config.toml
head_dim = 64
lr_head = 0.0107
grad_clip = 1.0
Each number is 500 + 40 x the weight over its row's rms, rounded and kept within 0 to 999. Layers, rows and columns count from 0. Numbers have three digits each. The size before them is the row's rms in percent of the matrix's.

# up: layer 6 MLP up, 512x128, rms 0.167, rows 290-314, columns 0-127
# down: layer 6 MLP down (transposed), 512x128, rms 0.143, rows 290-313, columns 0-127
up290 097:460514586497505488548486509529572443488417495524507597518457537509450518495562481548504481512544490485504423462495447438446492482428447495463491564525526494507485477475499480490424451468483479543487454537475505529484456475482499412552486562514518469459487548532557449514510466442490484493465539556513503546460489414409556534595558559516488511501548545549470533523514509434477498441489
down290 092:490511525538500520522451523513473502567474508466481472569464512559452582529443425513468483502405504548503544489478455445501561546423460473484479503457550528445519508479490497545590516482510513485514504533468474457587524445466498424541507440434461452512503513557509465501443495526582570404506537472505478481416494474556515502519529509462480547499456465587547481461512550462531508493523
up291 102:467542555555501482556564485464547544528472478433562441507598431449560544463477417504462464514514486468531487544549490453514558574514403420459482513503446448477537485503530434502542512497522464464492550443502501475550525526484506529483485487418404538441477562553470501503555515487482496527466472469514511478493501529513463460480508487464545473481456507540491542432475518532440489494424
down291 099:535487598555521486573534502493525452449519508481549465506460498543476519496380517569480562507522505470488520437404499516471498410454467498498505515481452511561457513560477537490471543535547496525501480531469557505478432519491401482497481488526523512570444557546513477535530512501489460519521508468485469479436477518469575605532500584500568519510477466479459540493468464545488468541443
up292 092:433446483556516561541456532468419497569478546494535511482459472428516497440456520511568489503466554493515461504475505488457479452484477453480515496465489471495471535519426438515495498537517546419475506530476483525607533516494442466547431507574543476508453517462463522528430530423496432532492495555420460489463506506493493563453495524508539494408527533559468477405477536513490465455496
down292 100:419503541483513466464557451590568490466529497497503490461525535504513477485418441452457507518501495459491504454458502487500465517482506567435469514492546537434578480533579483496602535465469546556489443433485502478449505531468475474504540514439535537523563436547542558441559473504500542507495430504522555481531497492483466512538464452514569579487507407473464513512494464546486475527558
up293 093:516491462597493485524519512508414471467485464515509455469512434442517565502563530512490488489544524553526451467536544531484534510457445570490494489550525519487524497460492487489522456535521420440452469546545481493478499497539507398483483584499506524519518526559453462528516465465469539588537422487411474460475453481437547518457504548553522476542417528603445527532494550505515514503524
down293 099:518486511520457529520511509509515485488523462487503427555440531563527486499450533462480509551561486451530515534507525502497408435496492521534457467419470552534529513501436566524455507519463556505472428524471542500481519449490394517554493483464566459486551451501529531546445474448485575565530512506546475553509446525541510471516514450428554502566517400516530581485503486475421492465461
up294 081:452529544502490516460414521442564451554491421481498467505499477553480513471475477462485493486522448544522590529516488476532523496510441488544515565447532580456490434568470473576570476511454454479489502598484482470467466453542476489505516536571439587454531508492483512459513473463530549539467522476460515423486534550571506453525518465535478506457470476503555543460520456506538433542450
down294 084:493501502514454554505547456537513492440542467455460512499530537483475561560536495454511500435426544485465525548483474517510487583491532552493478512542486470467506551466574383478463487462535531489505531429525426526429493524501550466507443534484485413560479494520529488526520460543463434433521397571542467543515512525491491499518462481480490597558565506467463515488514538516522485459562
up295 085:543464516515444435488483537451444406532485513442433495529471499484486560544478426533502463540555541497440502497527480531523551533575454541481531478493516484563513520453519519458569504474542489539460491503414543546512520455496533452523450567520505515499481527435436481477465595484452447543529460473509504459562500493535519426511629535510501468498562430515525476495480505565492503510464
down295 077:471511438505489526378519544500471502478502563433507531516505502539515546494512552462609408471524492526500535487514513566475454463562488480473459491517460518479515501430469437488445498505571490495512521487481501492512413493481481504524520505508526548448561419528489484587459424454490469540493490536474491464538554488416432519538501543537426551488533451421511561478558489453503484504541
up296 119:515497511530550453539501493493533486407536474523506470555430494530495493450505499540515450555495509473521534521523488496488516526466497439570514469489485507522566489517435467399468504538554522515467539546454541480537474461570499530499525440505522532486505474557548500497488453446506489517579504498559508532451462474519514552577507472475504509446484607430551503388531441499453403438429
down296 134:472488485569511429521488489516445455523439468459437539454437514481470480515525536567426543532464490490462511526473467484507497440387486489513575503497467529526501519475464446542487483527507450479478519533514467504576562498540546491523514460518452508443476549499503531534584515555542455570535467538534421513555420509505511523546529473431513477506510593508581432482537492533486469463429
up297 097:541581524594526524545522463528475487554498460458462510533525454549454486545515459552506552495568484509486472501490492521494476450523480412512518498521530523530476493463531597473483480483492377461518534510459482563508439532472470434524525434535538483566472551503458480518489479449461521494472449480421533525537515467581505478438521521482587423481485419485509496549537500531527473468427
down297 101:491516398452496466470457501459445457483483577497499501486528532503506452532460498541439564398473518538498563488539513481529552503478464495489482522496506467484467511497479447523567523507466509477483481459482500499465530528545527448511522479506535466468492477503440485401467547436437488522586507465514468518515468425406539499539501450409588502506505430523525466470459428430484515576567
up298 125:574507490522512596552480528467544483502487519525519507536565494599461438522436524484538499544474492483511621507479514548510539525499504442428523492469502490435497477482462526502518496490491518521471562487553512564542577433536453460513442534514484483460496512513509413470494484555541456483578510442517400523484469530512499497581497433487460456498478524509452507514513460437417510438539
down298 120:478539471523552451496517516494489421542469473458493491503536401507485504531468557516530492501543434535539538549439481454499557471476545494483508526482485493494487539531455525458494468548573539491525589467502512555430560504505479512513506503565547508513535507566428448512410502488520527530604563406521446552472517455481493454500467515489471512584516518474567600456474530468541541483509
up299 108:464472480447510547525533492533489493512514478463488542432511478525495524450470461543489403469499559532526608491380486501486498503509455563535511539470495474485528450554455513580511499506455490436518549555483495503498481554524554443484536453429467477549599552440525522467568475470409532452513473477456471540533496466495525478510524553488537470576540508535456511451537432528517548502489
down299 110:475540518459478530444451448443425523515518539479523514497503459490558463490564483525491554425542465507465489477484493497529558505443420508492515500570482539466505508474460520537529411534489482574521443525440537466480489516504555508475492469495547454566469572507564465506489494417497490585432531530498547462564535437490484543492514497509516510421389544490502548560490437451547481502454
up300 078:511448553508479490438536526411489538552409521510568460560470495527521521451471473533549471495546491402458562545497515457602474480549534425510558565507509512516499521526491506486573486511463501513497535565493516492493543489502463483531463537574537577472530499500494539470424447489466477472459454444473550494474533481526454439492512497432471370518523497487521524488491547483494451523540
down300 076:532488504468502537499531443510588572527515510484482551505448475577455495483582493431540436510507483486472511537503509523426575509556524534523488510535484415508525485514471469561464493475508519435460534546549514489481423421531552526496545448503485463465498540510495505502574451536540531496502542607465495579516469499489565535503535494536521486502479525577578537520612553495481508462518
up301 091:518478446458540528492530536516449458540539521510461435392524493480521521454458543535499456517430546546499448504501599509547533491594499534481465475522504506441467498463600481443477478473517498467582487570432519546472526443484545460517549461566517491541509510511480514480541426514497522452497428535465514462582566511548507527551524509555473474506459428492484498528535521509532543549464
down301 091:455530525490442518445542466503514414513443485539458469426491579482528519461475476483494481458567452422513440500447470416504497491452457453473424490501479577589484500514583505475497485475490552483458511575499494483537506482468439483534495510513529486483495430454476440498529471521494518488475489480537523531551531523508510494504467511452509576466456456484513492507496543358442577435465
up302 100:468448489437526503505540422476460505503482434523467477456502474531456455526440480561461512562556497536461509500534485537393525546525552572504533449489518487469502522488479527468555420478505544439472532521504429501592529509519513462505520484530463442532451555498489459448495535445374540547515457508425512484470502467450410499511434475511547546558563484499481462514509494495461478469475
down302 095:523464543504437537521517539475451522519505567497504547553473488537509443466420556499517530463527528459511574491468557477547450447464508492543442577472453500488424544492481401537446506561473475543517454416490514521454512399549520575518482515534508473560492510558491433490500497574478509500509518523505500458573569551470481518448537470478516489477453488541517516508582536550517481564515
up303 119:419491508476499491520476578513567509523573494468533502446548460539458427507528495458471418494529433467453499523523437505517517564542493501519501506455503546417562522539473392502554506453529562497465510538465453513521505541517491555434495553498446560495495533477489475480435503513516541484471498460491414455550546562566495482450506495473505446491502469554535508425515451443514530420535
down303 144:482492512497550562497470454565521454400502446476502499404536525490453466538548432556556485512504463444507500548565503468535495511447475536462504508509445485507501466543459483562569527416490506514511572420499553458550508442508431473492486498493480487403509437546436490432478539547534504508486485435513510440522473439487522455502455464527492482529540493555499550488424534457488510455540
up304 078:484478490423542450476496501405514450481488493541522514518548486403551549527449486501534542572509504502463463527473565503435468534469481418488514557504513541444462602589462545504435498509427514555483522531438514527502528497520608463501496559511491444476523512506461507496518507503530467482532505541467489541526483604474487468457483481399493460470532476583521466502485475525455484526504
down304 077:527555427469464503436501469550552541456507468430503438515518509566489504547657476527420463507521552539524515441517508521509534566515493569521509469484488464500469527453480493545442470453476487451470496545549478530471404475479515542496506426468502485516568484446511527512528507474529519516485480525525461512466557500567508484474492476467372482488461520466548438518550555514528509478544
up305 104:417480507525507543460455461575543509548480525603444542546492480594452518497502560441513468467576517511474511524498459480514486473486580451509514488467485445450496556489575519571487470537512550571496474479484497461529478466490571567475480503540475514512433525523513482432419488474468514489570545449518490537593532516512532551490419477576471466498509495539504535462527503450454503482521
down305 100:402494507493523511523444569506458530503511479499501518557484548565523488519495511461492496424535469539521542494505497475463450483549514442504474457497463453528515491493468410555500499547463498499521473419495536519497513484649492424558467508518524486489519497533443476492448553549463535549482526457493460518527482518513467452558426465437384502563499451552510466435539533483456469564525
up306 104:513446578505538539515454553504461516527452523509533505483494484507511511453530433578466516565502537411525509506469484537512546553443491528432511467465445457472459562560448548468509458506472447547582519498495513493591509499513506558464520444459574514473605527571445510524539515483488541420486474495526517562513455474519450525438491552536491503471472525532438463488484517479578564497483
down306 099:553504480504505501511410542497504531493442556463493473500466459467590496523520533493495458499517523536496523534490469524517503501510509505457417475447546463479460524563536575472552557505537464487523502421457471524467518536490497552488415463434444544516533462517534458467513557500511463557501549471469409524448537463454453496489472539506405510526432467508494551558413459461562454514593
up307 100:585563550382506526468412502425498518513506421497500488498542558525557529461492504485535563533439494501513500518522416583440540485554487507466522451532555524544485485469513493508500447481531515494572502524472489477448464475495496552499513482473480450492450560504475501476563500526556488482535469490460460559498472509440518524566519459502476485467573469536459550530529535502400547452419
down307 098:536498550513482470501517518507531526498490570484505467476557466596530512476460486472502497486449469505477576499522523414474486488578489429530448491514509540523599488484501436456493523507544482465433555426484487460496496455516497540523376502519432449482553499529579429458542502436542512502505502475443486521474472412508491512458515508535491502564499542449477445553478464501542562594501
up308 099:502466486534488499500480484441458520489511506471499542451512495539492516443554478599431543459401437535487434488475459509550503517526501416520515503512582465526478508517515523450502481489481521480492493492505526536528522440441492514458533459509483437488431483493466511538471570494507508438514452493500473632612530461563522530501449456513553511441516537486480507472529466504475542627555
down308 098:503459499469471476523515489459510562478504499450498474533420522556511481544467488498417478517555455458487483547544452566442450494484511447575444488527527513543415475510539526494464464477457520554509476504475531520495492568426555459543541533502585429561508471497500511596461532599565508514435545459497475538461495538491529541497485520466556534562572455426522449495472524475502533485518
up309 083:550514531467550526490391507565454514493512512499530556512525464411451428514395526563525524499528502508489471525465511465419472488502514493496487494464444451454495465502549497519467502615510546473532486471513513424569522538509559499478551534466494529525427559608502526520506552485521501538474537483510548503418510486512507540491434503542545494476523503482533440480542471412521561487470
down309 085:433516457480541491466508451448552501507465491513512440451484495529452517509462526450552398504432477560499459465480574537490428493464504544469428531486534534504498514492483450473530444410565495525537540518500472547492469447493472494492487462521498481530568460538537495545529450546466613487504491478488566454520523426413518505478533434441548470552416459490456545544478506510452470495497
up310 119:508424476510501474422564515503586508506483543465506545506524530516537482460540495458535425487459521491572545655481539472513508540533423435458512563513514439532567519495465489573503521510505496476508503466487503465460487478469514550445551475484497510532443568456599492470522495493427464507517486512480525472491509496501582469513456443544567510526455457515483478425546526510476487540442
down310 122:565517546556551505432519535503506433464436447457488589482482526559472538489564508486469419509534487494486455539479507411497502450443490543488481557504489478500521498488517523401543498529468570507450544483504516493486568497575497505484560439491498451485450584530501456549557555476509521557506533494560452490467510470478564477529516525569434489555489466513556481490522428455559463525464
up311 105:440469471518544537492471478488540458451480512483447520559471526480404552578513502420528527564463453483489519525554445545507478581503468555577486544493464493505560507447562484502478558530504415448591470505525516576529528529474486426533527472492499537551489497499541426564471565522522499469567491589461492500505474515467493456520479501503525506488503505522506460442497492427427507438479
down311 113:511461537513511556443447471526514510518543521490488439467466508504456547512519468534557517564506560484540506477533563497461432507550547480522410528501482548473500523537521529516493551455471479502492518506523530480546516531477547494499526528554478407544476595515504459561510507505432549467554574464450477505441542437565511477493519426515468506443504463476417457432434514463403496439559
up312 102:515498441434518470448506543562478508467563475474523519504541449499528524499437497517459557444517565462527480474465477502480524468428488502505520499488489565400478491476531527457432468487448481564485523479530527596504503454530530490579600494473520509517512544399480475512472454468539503454476509508493585485490516457504538574515478511495545509518564518469561606455583541480510548507553
down312 108:479488535541477425467497501436480515475551554514509452501482464443452518544468547469457464478461567465503500404508506433526475485523483503499509512516550503565502459465568511500479541471486500535474483491518510479510493532440463457551487457491499515473570463410449481508533511461440494488431540493435554385401577527536523410464526493493547505420538501437529484559528489513491515471427
up313 107:538554548509493482461457486562484518464520418446494511539485489531525459537506466495520548519350488501474492538557508510439516519478483564529584537559551523519486492464563511543547492498529505577465551479569519527450522454504479463416451477481430522492449542477495559459518481516474426509511469425447388477502552495484563483533526466458504483520507507492450554507474548479466482470480
down313 098:554521473540478459532468497474406555488536541508480491503450461440519526478489514458498502485475535494465606528512487479437434515467552483451489487480489535444506475412449600509507502499473487501502395483547522454545478497489462555448538436490528563512518501466612514498558495499511471516515451467456510590453560522457481458510486427484404538478500479494483498500542482494459438475562
up314 091:535488494473469480593430520535414482553535471546535545454490562486469485419531507482556502456368460506468519517504492511575510528509502444528468498503489537456546511492521527492454487510536454457484475441493508551592472468491541466556499520551533464506479474470539460503547494429501550487513469444539525409556467523523543559508548507550539516496487555403454498552442459464475500506506